Weights of a small transformer language model: vocabulary 2146.
Each number is 500 + 40 x the weight over its row's rms, rounded and kept within 0 to 999. Layers, rows and columns count from 0. Numbers have three digits each. The size before them is the row's rms in percent of the matrix's.

# layer 2 attention query, 128x96, rms 0.183, rows 0-127, columns 0-95
104:569559476417484527468554525486490483498438518499442444505494574469506433476481517447454559509540534485530567509439533511513483479431491528538535512507449517500493502531483510459546479553466500533545442482564628451541438499472522467478461478551491503442601497492503474485479561505443480487
100:453488442471485515455449550472487502512486495565545537501502524474424461557560522537516554420448494520539506492479502548513547441534431550485473515417460544463409502504467447478529506514482441529480442530483449498466453513565427538555508490512535524518538530480540544576413522455482511510
094:628506476488452491523485521538532516461498511465434480515517466495488572555473558487470434538543519554526573541535574504545476555428502545500476518541488513457418475486537508545505403460493501503433493573486520503508529567461440465510470489436520516551491524533500453507561516526478517453
090:541545442469520499516534439522501611487487558517562509440463434528411501503539546544515464536482542481545474460562519506482446511490554424474496573447545526456442556536521517528407474454502504538490487480491520574470514537493510477559503558425505484524516509471488517568491475555493515526
095:474503477548480514538519442584451547547432521502523493535446480529455448458485455493445537491516533545463530504506453448464545502495434516511597500416473515467567447486538469509554436585481452519509434474517530508549483487524478455454514541524459488536533556529499562539470510505536480592
089:504520433464515476487534498508492492482468500522518435518489487520491477580571564587455543513524526490468466525494507599472513512528527542498479460525448499460541511558605496459537473519512542473423521523542466401433505547531552467556538547500472505486466486399537482468444463514474457479
087:566528480514496513442468490403517484469545465515499448525574416512504495474486476450547554505482514450464491557456548459526551450555523512493490507499434511469543454580459461475545485445538503527493525485432516517497547529513547369478428509522484478487543516537499523456460528593503476483
087:554472523486513468590493457510484545473513491492551507484576431523476498560528501455482567451458535513483426574507478482483506541509587561533518466498467522528600535485507457504535485468482516481473459450464498563493522550479505564544467499542496558469464498426471487512498427474422556579
093:534492474477486585507449548492501446513425549543530522557490480542545601497501466449469490517490432519493470605456509464439532538477479436526515457520491548487460479464509510437538508452555507541583517500497537591467544523440476496589519527498475452475499509546493473481477439507500553527
100:539468526447411532507517452537458458477490469507390464467470503518470491504529557509487505449498509509461532579501536487488492561521496489469514492527460408487556603526492522524551464568566462563471480554541508440569473509479456437479551508507455494467581516537494525488458454463467488457
087:539458537490524498488542573531572460458607472489534446493466512553459536516524574593461497481565467466549459496497489494455534491442436511473564523407509529570511495506509457487484552457443518490491553471449502513465504491533472476421498537479504548483500442522479529449478489438482463565
093:543499427554534492480569504453498460515485478488494502501593505552525591501489443516558497568517501464514473489571552474534459522537584522426517437518535407497459445463444505442403507505485517481519425467497474518533445479528542501544532476503521458447508530474515459476517493517461564503
096:509491525568460521454474455525506502474464477484517480459545396511492584486517519516503506479493535493482451423537458469571484455589531586538511469570502471513412526494431531467419473474535565486468553463516553531536477431529481496533459532536519511512458443460520493484477560472450507466
094:521569491539494515511509440446530524577598496510506481451494454515442529529461564538578407549476511517464490493512469534516454435534452573440525532535501496498513477578528512515544528582501554511452469572535490466497525462520470573546495478521520559480521500481524479493552449524492475574
087:549422540555495576526509496478435511475520486535526534539465516516483576519466510455429501480525501526566448449489528526481443457539532404502453429504456469547470492472490498569551548535479409500558434522471550577450429497508517510532462498507537504506499546480528544518537491533507442452
098:471483447534564533493481505519530557554581577509517510459469547427415492531467535572567425476504480498466459455541457474482486475518533499506515488507495580574547526469445547451510512510532467487477473459488500514479470502505505396487571511481478473550538502436549495603472481499496469455
090:469432522592518457501491530452483474492438441550462429510450517501502511490485418502458512560524471499514533449496478485458463534486447571499495485530521471561560478476528492471494521469498485549528552472438479569464445542553495523437450543445554527482465473482523486442453562422590529521
085:483568500500532525560546527518527507510491470548486442497501413494489469432566456488473490549488526473495482524533577519539517476462495429575520515453522506469516502479592495521517544503461504474506511518481515500500501529510591619511488531436509510459544574465521446507440537413479415448
098:543487527494496437555457469458511514435456512420452451595460483516504453546423513521419501514424521449485464562519484488505470500455541477594493520511470512469452451513510506515549453506443519504473477490506464519516404457503486517422536517544498456495551528527511471436452486518508542414
086:481503577479542582533438442532556486510445551505516572563509562475510521580557520533496464598517498486521441525539550501553504493527496589422486483480505500516500487487446508588503441523473528514503538537470525498499505438473466465482483482582468471486480522478458418507503539521539525442
083:516484505533525479501498514527571503517452517476489508426480479550446517577542534420476568469459509465436505448518519507566452500529482459461470555496520527481471508513560489544522515619500480486491530537515418461481495466512454508492478571487475494398467458562590535479539501475502435434
093:534535554480518500556435507483510560486486528579402515497514503466490566418502492479492530521477543533492467503490483487565491474561511476523496579451456539596423574583487492586542500489466485505502518474518399557558507516533478506485454511495467467532481482542500540448535549499446497504
099:512489601419537478490438495450473514554513533493502548466459489511527530520536511544485412465506502506522438489492508516537519517502470576459465461456563509456500494503470533464448422540470466438486494561501463561494451485449459421520590599517485490478563487459486490481546550507434493510
089:519461413494444524477528543478465519594529454522538501534542497525479492519468417493470513506522493483432470494503506542543433447591551473451513537494529521492540539497446448437562463471476509503530472495566471426472497537442521532553485469513477520529590511462458576449498438561473475513
102:507539506513504541458491526487531569497534492520492480518517508495524451549497498592534574516431499490523446526489448476526529477482485512489463525512533489440545522516495504543510454469546485553513442483439468431482567551500407444440465531513532504371524492445539501402532557498528533576
092:482493464535478516498522507535486463461494535560463460537365513442504454544508419489466455566506493503478457483474535493581530485505497476452472553481530484517484530479539513550501516413522497500509433427458461479533473456464509561534521488477486616464502454537539543470547466500433427475
099:520519382465544439459507462481524473537517523520457455512538478568444503533559470486438503486472489489432470486498495571519552556497493487495535539478501476459564511468464493531480501460484528538430508499498465582526476475495507486483520438450457558434532514395533513501608450489551499442
097:522520465567452517585394486526469425474460507503488443483516437456534505559439490496482511449523505468472497466513528547471537480499465467487512470470597459542490515595495563501488530528523511505479515502496565495514479587494465473480544496467459454478456409447465486453491569496572512445
088:478512428511486481421527446557511505520503417499518495492473526532551574461480557491602546529456533512486478530477478487569461413575545511509517491486535519475539483543468444483507462451447446492501503519450526538428484540495517458410458449541506514561573496523505429513515544511538496542
098:572544520482507517483494476510473560503565532463434429482499553511469502490543512447529565416500486518583523499520484506498475482425453491464476589439483492454462523458506507502500528490522489482536544532583511473561526476499600489455474440538575487543466462510516498473458576526540438437
092:512490487537482506466532439559538490461498524433472508474477478497524462465474508430486564560480473473478557493552543420577491444526531454476492453550435543534520523466482470461418473567496513456542467505527483562510506577546566618452517472484499467517495512452424482465483519505536482453
101:492516503425512493490517467492541442494512462536475537490479516491545432508441518502460392558545435502499423485534442469516525556454485509510515504496571461487502560477514491568527522506525538419520445416517463521553487442593505508568458571517489513505516513520461477472527479566439505431
098:497478520491467469512538504510497544547469472563430468494514470521578441551445517541446544426526432518540554516528505542501498473462454523509455457566522556493486508474482475501535500448525480515490572485477452542493489579519514490546429466474365487497474485489479559550422455543436523486
088:512494552497463450460506513510537512373506457543530488493472495525473455507561496540541465495483516529522469402557461485515577481514434481506464485537496543517544470502523492460501576429466500563386506474569485527481491458498525494486493493406547477495501474495449505540421472562502461559
090:532501481487573526485478450507552480496487523432559430488484492586440516515563480412471606501534496502555532529566532446421426488476441494505497493535473464576557517476479551502541498460520520530570526492407479553466509437536486499492494420503515484509480514503494478527487475515522503562
090:496519548476496509552484405492465494539461430533531440459524558476484539504491519475496456479529483500542467468463528501399587465492474484412553511489511555494452485551425480557549486520524446499509514508516406481417466490480501501464514465434503504533509489462482462489477455372515487515
104:545480502537557450572508386474472452441483508520473493478515601522440514445481504422466436492552531507522524582428533489517536472485468534467541583504460531494478507479501537599532479495503452523503540533456526460491443496540487495505471487493536467449464515549420569521507488497501535519
093:475468559451490539541469550456452493491504511559521504510509404452482606537529509462508473585445543508499538506507448442466541450500453549488513460435470521538484550516541454487468546443480511477461644542476469431523516504490436488511553520521511478461538521474474481508487463491508480445
113:524467496554547491436402548539578472531512439573439510497477437503501496509520525499475478519487573442490478532519537490433533527505509514518510494501557538530400537507604575459451511473442472494516521489525498408466496538455526484513513519538485452530471563443529523540475516515484568531
084:475516492543496468507477464512529513458527536449463486539579550529383464533463556460525450483489482572502434478540524505556418481466534530540491486497488503472536535547554484513408511483551499426598459533508471539463510473475504485502479481530395480537525523484537467423489522554455500526
097:505488541483438497353562526464513424529507462520552446444552567482493488525494489447519560504514501443468603492542471435476452494525500521523538477526479506492494434399498550519521469513540471502499509526503538498507570482485521531441466443458436494477526561492437462467498514485484534485
088:513490449481500499438517501514425499505457483568411478586502457597491495539491472501572472469470510468502553506522546486448468472480490428527556512489469513472506493549509459519436472582566587539495530598505461484532493486433515542513468519472527539571473488502453450490440517456487453475
094:476489507534415470543520481482492446533447539527572489463470556438499521490475468506470489437597464392564533465545463554527527489440532518456469468516468451498525483548510468449493476502488490474474534593514480497536453415575493520502530500525555552492538491470518585489527485521445451496
086:509489502504471564485466554497521523573511394514500492521428459458433504494533544496467485427504537477536558468411482488523533519492479461520593528504568517437534476554481506494505491530466491518486443504441478450559440577527565525528488445524494450479481433495548562485497473522582533502
097:504468549542497457564519450493505513520497542485553475567449555423535506456527539466522501556516505481641501513517574514481485575521485491454502499518527482481508446482424570439510482475507458524517553464477472554502466501478462552462455438537452519489563555507523454468569506506529424513
090:448467523434404428464537503533482606504510539547479488467551475500501501533494520490527520548518480460539470534512581552489454496510525461519503486551539465507496442467536505508441554517521546503472512453504535472401455468535454537466539539571476548531475542526492518414569522535570545484
082:450509540444510504488492453486506476528559497610518442471566472556521491569496451606503515549519486506547493507460468535458496550496510517429533435494454516510441526579576482478434442525452514433418475527495480500570493473520519504528503505489487480544547459581498517473529480541458468490
088:483534494525510536490481498460548522487579498518478578500514390503532567470487482447517535538478488464519491488509499487521505474447568524479470536498517481499487557539431407537468517562511568406453484484517538509501445438531494553574545511411489491457459483472555448529546517558503526431
100:591521566488421492578482494484449444477559480516479521502495470403515571527478518522504449551449528470509560426488453443489558455537530493537508465452526570467474529487457551524459499541485536502506503477506500569454532462468505542477450566530458561475503453446570501524482556521470516479
088:531541526493496508441453426511503575466479422557440469570514459452442524489522473546446452540486495496463572509534534480477528527517551459524559441484469518565454521583548446542509457471524519530487451498483512540513496509482461553475463517508554457470516406541519521522510566529482569436
091:519550472489515546608526554456548494505500430527569487448491446460511460462494551550486503532436477523455537556523598476492471501500477525473451478516513523491481487552492497498562466536587537554525483512490499504543530478438502432444470446551509535491528458475410598452509488555504498493
089:538517476488471484460458566518516513486508573472447442540476581534562451465489462460466492422488536504491546494505545516505580484550500534497556479535498502501505484498453480455465442539510385466527576494518524569500533433575429479536444465480560487481476410461526513465514490486513517548
091:512501483461463466480532455560507475470459498614474420531493508533502420501511505516459501492512451447497544481517436459471498510519466529496504439469493393510513441453532552509577542521461500488554567564450456499529512515485527575414524508448508470589491442527523511424513498518470501506
090:476482472494481530535544431519514527476461535487480500543498523409476513516520472498524477452525506544489501478442497505476457512556515433460421490519554626498483507459431517495557443558525569453527515510504537560558484543552428495477505524546540573578570516446510485518481450468524510557
090:494496539482537472515609499575548463578452478515529469509533532478546538537471459493457584463467506489543516504490481534535479479526505490440465610502439502465509442485502553496519510515510464457537465511510477539551489490480526548640519496556555518447532471499525433542456520516494554452
096:527482586494521503534491506521592456469513492509480506447507421518457489471491511481421523578517493511470498505517486490548505497485487527500468581489571480492530486603451465409525512495513452461455454567473603565488536446518495543493532523524568457542497429496528532549489492494417482489
084:492506426457506499478513522554447401471504517486439535499443459597469449484426522556564459437563468535485486493503563458497482564530503492517531530500486481516466484474538466445583499550480448480460534521421477512464495482466473474528572535559478471531479522490501459454551511536561568480
100:412448545599471453531497466464514550550487467461472438507510550453511483543499475531506485456515477505476464470478539549473497507523536434474380516487538464460412518493569478467493534494490488526427465475541491529471433509450525499596493566521515434480477406530490503479503528520505483497
096:514473572489435494480463455498505421519513535546489505488574438541507534535533478549500475560519535489561507471457536516453533509506521416502464494543553546555539413486540428499477612513547525519464560512522473469542569577507525554480471567494502490495486484543552501509576492466537476508
083:520576485474521501588509569480522460533481430529529491535471553572430505489503456472552506555496522519516463545494464474532468465426497528501447476559483487547530534450501482504444451502539497503561477463445502460485499460465468544486515579518493522534519573394570460540474440542540449537
099:495530469461479573502517471491487597517557494467561487490460495516525453494435461505474497565579507528457482543502521508548496615514468407512520457501484503464534567453515546449547436469537529457482518484529509566531466531456547508468482530479522529470465587528528501414474551451459468484
096:503513535500461590506550488492503485486528500474498565525498514498445578443547463566473479508468522541470465463550489490543499538472516502550485458429545509459545450543433517484478542446492487475427521486522494505449452544580393495523468430593487534536484480571471475553459529515528571503
099:560572454502524453511483503497472499476558499563545432449491532498443523531430521580560516475503473415559477472476585536534511522535489445520507472522505479491518477540560481462454415512510486463556476533529537575495516509544509432513488453500493451553468519489503552445504416519563467445
099:511478463510488523493495537540489504483520491545472481554506533462534512485559548488503516491521456585551553501545472497470411426497590485458567503536532512448530535514506490503556492525537469562445520489567528498585453424425548502467417446532544471432507523478529538533508462450490432545
102:460459495401487501480513563485393507498533461523498531426460504534492487558453516540439505461457565508528529606499494510436533517450485483441491481506507441462527506471542468503602503511524480448471533557487546529515521472517466477519569542461496496511511511485574589457539464485435483493
096:584449500565436439517513538506492484522459529491499482413500541447455521461503476494548489550584482529496506470525461488513556454529467509474523569520431483461492495543494422442539510506570487487475434509515548476525473496490545544487470425488551478508522483509509549416452536590566480564
117:480457486611495495502474430501548538486549455509467532488496482513524550469561436521522455487485455465441595454477469507498512498508531477415543500470511587527522513486613461564498448484577520520484518498478482516514464543480498456497534600433532467517513482522506438490449506458493544461
114:581505477466516442507518546495516507437491538462519505499496513474528461509530521385500520473577545434625505581537467505472423567454511489515490524527471513523494461441517468488461512491518493476601531510508503469505542556466478530473464450543512521489476539521458538472388474523548506496
103:545546560444444467563525484507499523486482529484505483516519511577518414482563470470448536546488541525506508454418474597521471426473575495526479456488474482475516534492494495457541577544480511461460493470497503512489467552481621562563514549539528492500430515500437502502452541533467479515
109:547515506490504499472512492500568450542478590540468441476510509504488464478503433453471547513616521466510476534442475501496530458529557398511484509500539530494490501499507553514557460519562517553543529538529505515573459441486452458499473541587574467504507584514541435452518502455518456469
104:528514562500484525450525508526516561547548395510547496499449452495504458463481573485568529483553448478494470447481493589486414521518516495446482497477513523511456476498540522450525521506479458502541511500476530444529557558481530443576522540448387519542475531440557508459511499504547438530
109:503502444465538538496490477487572504438465543460514492471453548531567469443484419557510440596584540538510524487494497445485528485533430530529503541501478486537467515528483542510496540533529517415529504425506506452463505512608529513535554444559449486508482487463518469482525567473442458484
106:418470534473452509492498555536489470466504510458492527489454462461564534474486543454540501496490450525528493448553488495590555397436520528517456465521557457511467444603501507490459540545559526484456542522564546459545488460523467534506413477536518466510477440504452486506467529482438498449
109:553485498501515461496495441494433493487481572432446563499525538484475540539487470509487496488518450495516471510423567570550492476478538398528419463514471500515568535504479499599534446530504491472467500499518473546452448534446539507483607484494469497511466428577449508499557489535519470481
097:584465537486451499522480462436418514476490499493523454531512490498531523445512521504472461470515553523530521452471485538503494462516426501451529452505543474519488529546551512495542548505523546572485520544593477595416465464487490519507440511453555606453460541517459494486453571484488450445
107:582476502516524529510556538568451453522543426453491451485512444517525509470507521456536479503482528554421532484525468548579468474477486492525486529510558535474572422543487491446456539393546555491512442527531481503425600520459495541496471457532521478469491480472445498462490495529489459456
098:547430519527532497494448431446546548519507556441504543500468407589520538484455512525563512480503494495422467537512505459531520561493556508459569559495525566496493514516509498443458432494447477469498510521515565514443460556513472441471506494565436533523495492512484574583518468465499495463
114:538506490546517516451475543495535488519483439536478458551520451479533512533461530502484424498441557532435523465526498488540414438468504504518496497535585543479477473482470497461488550519480521615504584498499469397516474532424518457575450516464463530434526473500536506522510455560453534519
093:449483502542453500507531517516506515483507544481507442559511450454446556523495508497490453395444590501459472536483515483448457496503505445476452535456521576495457554486552451580498471508470496464475463440486454564520519550509514491528512554478562524563535486398470592504494546516555503519
113:598482463478515480532467566481481418469506544524475498561551452533560543570482503505455488574502496456449466465537514459462487553486534573456490464474433530489416501504553481532515492446467481456478555536526477491488576506487572497505500542480628478483451490528443492510493516507469507459
105:482479511407495512424505534516574495498479522466523510460520589503469487492411479507494472506562542465497458491492449516509525483465532481503520502583519467475452500559528573556459462486504504426518499430576511537488510492550523554475389508470505484440474541539492565451491461581453456519
107:472454451475469499475528398538515528540505519459450472480509394497465500570497502438439513533429524472480528477497515521557520508504408532524465551516489519431566492519539467574479442537505547450512454440512453414525597508472543515512551525527541479439492484512541482502508477520498459520
117:456537501559508515549554475558573527470482468551505472476506521407546450444496509468470531536489530483464492489471489475499516454452526548482521510493461511513536442515440492452487487546549484468607556504515500460556566491549374533505460409450509499493445517530431516548497496466545491536
104:531538536500531554528521582506458447508545489511561520462506603510464480570469460494516504461493544487596458490507460448514527465454385586439466533473523473483566509455461494514529469478431458483550548562509483468492515476541506506443501463469450502415487511477546536503524493526543506524
104:547478564580549462547503478501503484490482512473544580423439554480434521479505478446528551454505551536548519431556520444477522538507499516501506490525530517521487538530543475482486473528474442476421548490478478429416514403552508495483518468503505558530532535509544521502528506479610533552
115:446466493498530493444547531488578423454519561404494525474509554388538482513458542470499463507463536512466532523463488465504507486433528533533439492501424476569564490483505563480457447484458514439429503510487558517471498484513502481530463469560450443554534532512510481527471540486515580471
108:501587386506518518426429462504490490477508442521516453495473526470426507470469491490446549522503498460471510522563556512535567522527466524459509472535508489447561473592484559476443513449477539519565495517510493487405486493475487470454457452502548441499482456553500572551504493464544533466
097:489470539518558503511512566554516562500529525536449496511523486514490528570481494491512515509501534474501529601555473443564528534440541580538420469505493478581423490525546437449504635501553531471494475503489466501503472472444511502482420494538492516569534566454509528516517509528504476488
107:530460478468461538531538521524466468472430499512403481566445488475468543527568540531470519510527501458508489575463549534513480562520535461547522494480504578561465576526501532519539444498476470538502484486524530403494433535532491473590468541593548480469469484482545527490511493526474545433
100:443571458532438529553507470474553520502372424519484495539499466575524537532535489452533496507488480511410485537538467468477531495475483534430438504540542470514530453523547503580508507505537490453494527550578540470546549480489493494411490466458507468543484553508488442455490487478485563510
103:487485541445512440498542528483535501525456544479462518501403510486422520535468441430513461478522545523570483522490498506557595518417525473456475510479502555539448513470516443425526442519516479500578460504514518547537540499547530521477468459487570519515523518446492456400537453480506557482
118:500511510399507514491537515453458522501429552437496550462546555517545516519546455490453511488507495495518499534517515493481428545483458473499486464503479492539575483477495519462571353481481474442525531443573534490458517459433524530527544563541469501496480496494500514519461621497537496459
101:454563521527548517536527404535471477524493461540498462538467490484522493512544517573500497517539493507519517472511487518496538554434397538531490486455556550532527549469537543552535540469544540516464432479535469498557445550496515528540551484446442521497455509478522506535552568566404549434
107:520535502541560468467553500514499492514528489495492526426480482497495560492481491521548543472425538493546491540531503472474547482459421522534528482496565553493446497555560483507476451569506482569486508573431511476479539480537512489417516611433569452515575509513488460532508538535581554522
117:544519537482526552426504560525537520465466469569563506550485562544530522457568486524433532445580523458568457544516498512491447411543493465550493518481510512554524482439469504446448488478486457401541561554529480438476494483485468539421549480538524499492503569485484541505512516482510502506
086:433453509461451457485514456520492558516539454540522502478512469519469531476499488531469564518508498488472460449475398563554427542535514500486480550535536548514547552582536439521498533535463515520430523539417426484483474522538498554454573525562534462516531457516556545460510524476557528460
111:459532585499457536504507537484551426495490482463508473513501549470433491459541514513513524514504590502575548558541491426494525434457549531502536522486477422459505484548504467545499448485543532525559554545473569477466513497529508524492484440542451489458521553460465473419411472428531484509
103:522462550548466539473542493556521454529518509481494449450512530460563508547464495500574501532473548479541545452478444520477499525533447486474579462523454546461574480433495567474424578591495495471511533510500571483526504431454456546491544433454476513448480463447547488510458498476497551480
120:463502500507525459457503487509479471420498487478543464468495543535453526489495471528579528470490473532510473474519493524506517571461430558513467467450399549437417471490481487511502551498454479508493494552491418527524465536513448474480513572464496499522497364432427526488526403524483496494
100:532549497479471534473454535548465523519508487471463426431422462561556480559468504516515439461539511514478492453508543541499550559531494484512497483487512528385522540522531515454450480500530432521483552576484498529540554504464431518516481509491486472590536526474470573429522412468498457536
109:507494525485462481492549543448549452585518519449467528411472547459459536548497477500498516521510507538441480541480469526445430445513451512515501454479540555465530548498470506475503468532516599418510462460546551575539450549491525503516513492511470556527556531438511514466379475477498488470
110:447487516498474487459506399519443501490543458539497518522498459533448547519471481475571538419522520544496552480474582478498440558574471489395485437460436465474493478498594519503537496504454523490454525518462511482527472511484484491507477558458473469511521484504410494538460555474407529537
107:441514444585434517520508525479525530554484535499504522497397491375587452538492466481507509596494491443514461469525551488544495515453517465510504546479508435530517533571469573540497508501497515471514440504521471495563456486527446507441543485534514466455509473498518481486549573437472500474
109:545490543529485525442459565498447521507579471541495495519556444494577551527523477402493519454428539531495553510551387488498497519477496505495521507507531556447485481532430462466448469522540601533445535504508441512497484525445504495528501511526409516493498480552475424519559496477529504514
099:516467501590476472530516562437478439495542485537503474516523445442505522514477477609508535465486457461500420422506536517504513524543462500519523459478572486453507562517499478440560509541533531474433494551508481567458506498517446580463496564483525532499533453480488449411549491548479503441
100:458544501542424485506527496477478510592547491529552443471537472482533487491511442495517445496485505601466476524420459478510513498469556552489541409519499560485486382525478415475499515480473531534509507489537476590503500446505490494465547541525503542536481543489474550562532514538414513516
103:541506531587513509542462448546451556543525588482467442527510487462486514507502407479552448501512445518508509532451484556462462614542539461530505552486549535489405479484506491558529511484501482441457525472546464501467542492479549523561533484500537517573533454488518449546508432512536498477
100:593445500515484531465558489485472554448476508590389456520420483469446447452520497441506544523554515547515508518470471415457490514516537409580509522517468539429521542465465498511519518521515491539499443539479535490519521563472492555440449523506464492478485480532498510519475460433475467501
114:595513484371459579472471476412520400550436566499495437471475551518467528538489504494474465497471488459523548482468496519530497544470511513470489547449548423511464561559510424463539462501504495438511441533500499497516469483460487478524531567487487506475497494516518480518528523465450486430
127:529501408397508505474497459509546556488478555489500465538515547476473392509561502488457502505585489524518466548426470498537440508461503509487580539545473460506552466458471488524426470474515502486544514518496540552486420522572511530528515478476489471465495572497426497491482466441554444514
101:449453487503500565488480545488437546504516514461552550451519576522524528545515479496535506567494491514502474549501486472409471500513507504575514428496542561509515505530523527483476512510425481502503449555475498457543473447539465416552595420470495488555560539549480452590526514483489565473
099:501511470510476465606472484468517523476521563540449454494502514517521558535421519561492583512502563504564476480455501517488466531505556463466511456481519552476544500477556495411539478440385493428488475519552523497457531546497482497464507508489475500545523437459478477495601559504494516433
118:450552452482486490540493435513474469544505550480522466485529478539490556528421475518517495504520539532474461501487524521550562509537447530507516472521476499467483439499602522547519477496442546439443526550388491418470477560518474485551494605494459561543476537461531484487562452560521510523
100:481506465508495521495565568544637584505478482474478505447492521444552529477554527552412530491533504542461536508480512559422516487504506453537473517483576497513454563438470503500572514534450459489502527514520546491485502512484536501536478412511502459477498415514506533501451535527495585468
100:505522552486424501484530475437482481491542459529437601515515462492492519469537522558507368552488467497530510517427518528453452519472466548509497474500497488516487482500502472557565555512559489554479445544525469490516570481513517503462407507464550548507498454482452440537567504427514464448
109:504517512561560485511512505561497456579457514419557523515504475493530518501475518462479484505456495451539436471481414447472491568504478527495520542463465512420523423519454485474521547433463467447531496543414501452538475485557546616509478509493453474476545516487503502486525542418523460548
113:449518470504486509602496529537494526534504514511512457512451448562483570478502540500533490549403494463543472471540535494540463548533569459498460553502456522447512500527498511472470480575505519555416547521454497525564525450502422543430522499481489538518571507500481495537572420536470486427
104:494467439453506518426584570460506464553461557445427566519554588476569510455491499472527563471494483527537558489489522550500484465475496455517541479515460477508518532492531507450451443443523529535543514516478499581531499471517547421479488472476418435545437527475475503476510463529503538533
106:553515458424503522502492486453488507493487507604503457540454550539431482484428518491507486553495462488462540573482543500524516536421491537526530442529501490495524514500501510546574421506468481507473576475434446514445555485435569466494445476473546538437471519546513475438530495551517427540
104:456525485516539538432487520475530485499529509428545525462547519451556481500464506457478520534526465489504440480542471464503511396451532533517529458505535484505517506479488527502473484520551568494524579506454522528535496358512571596527519500465519508464532552447493536564551558493418544507
097:559560587507477447521542558549485452520512491471474532431527491484501523527453574589526468549464464463496501496488465496468501566485440456482446473442564531507491467522546506483498500485470464518521529466411465475563563478445515537460566462522469611523524516501485470470489505446421499515
103:563453465498500552481518508493493449545559554513594461504515564528476498503474513559452503500490495489485444451591527538484494463525503526470476430472534441553539494479514549525566420509526466444478419436528564462410508447539491469533530506536496484500502460538420564511485537442490488478
098:453490508513468449493502578511464441434496436474472520494526440402480483493547466490474593463432458431532557499530457435579454461477495557489524474527522467494492432506427448522503498567510512514529425581500538469546535529528518490498473491521455494550530525577480513478484469517535500463
089:503564535512450546549485435496554478506502426490453521577506514513493440471533540469495496508559494461504458561434477484507500537488549545470531542477551512458517521513451515414386501512492553541418474511554443459556560504532537478482456560519461480481495503422521491475450491451435478534
115:497533500499487528545488438557479524527416374464477473488489464503481539474520558537574464521496549554515515493526466532510493478453527483473521422401530479550504500490445599463431528501493566561505547470498492513493399519484445579535529541477502512478510491517534489479515467513435482526
111:566501431443524571452521534521515529512468456529488500528515533506523391562479492487489518519545510559520474552491518455503499523462504487563505518539467491469531538480545393524484440527467578560532506520569565496549475481480515548492432529598561490472505528516467511422490443462513453494
116:537569462389507527522541477388482495482482498560488500484486458511471480555552502510455530530489485426487488517448479530506498424510537422484518528575527480490521526465572485535503476498486488521483480452550566477519451412578524518529444500512502538446447552470481504404448511489509481535
102:505506536518565535529518432500490468550458520542498517480494505501539548509472556503527500515517516447483572516591453545516546535499517491452446491504550506444479520557488517529613494506464488538386511512506439526506518490468499539533597484471557517602547523490389461482522475499539482504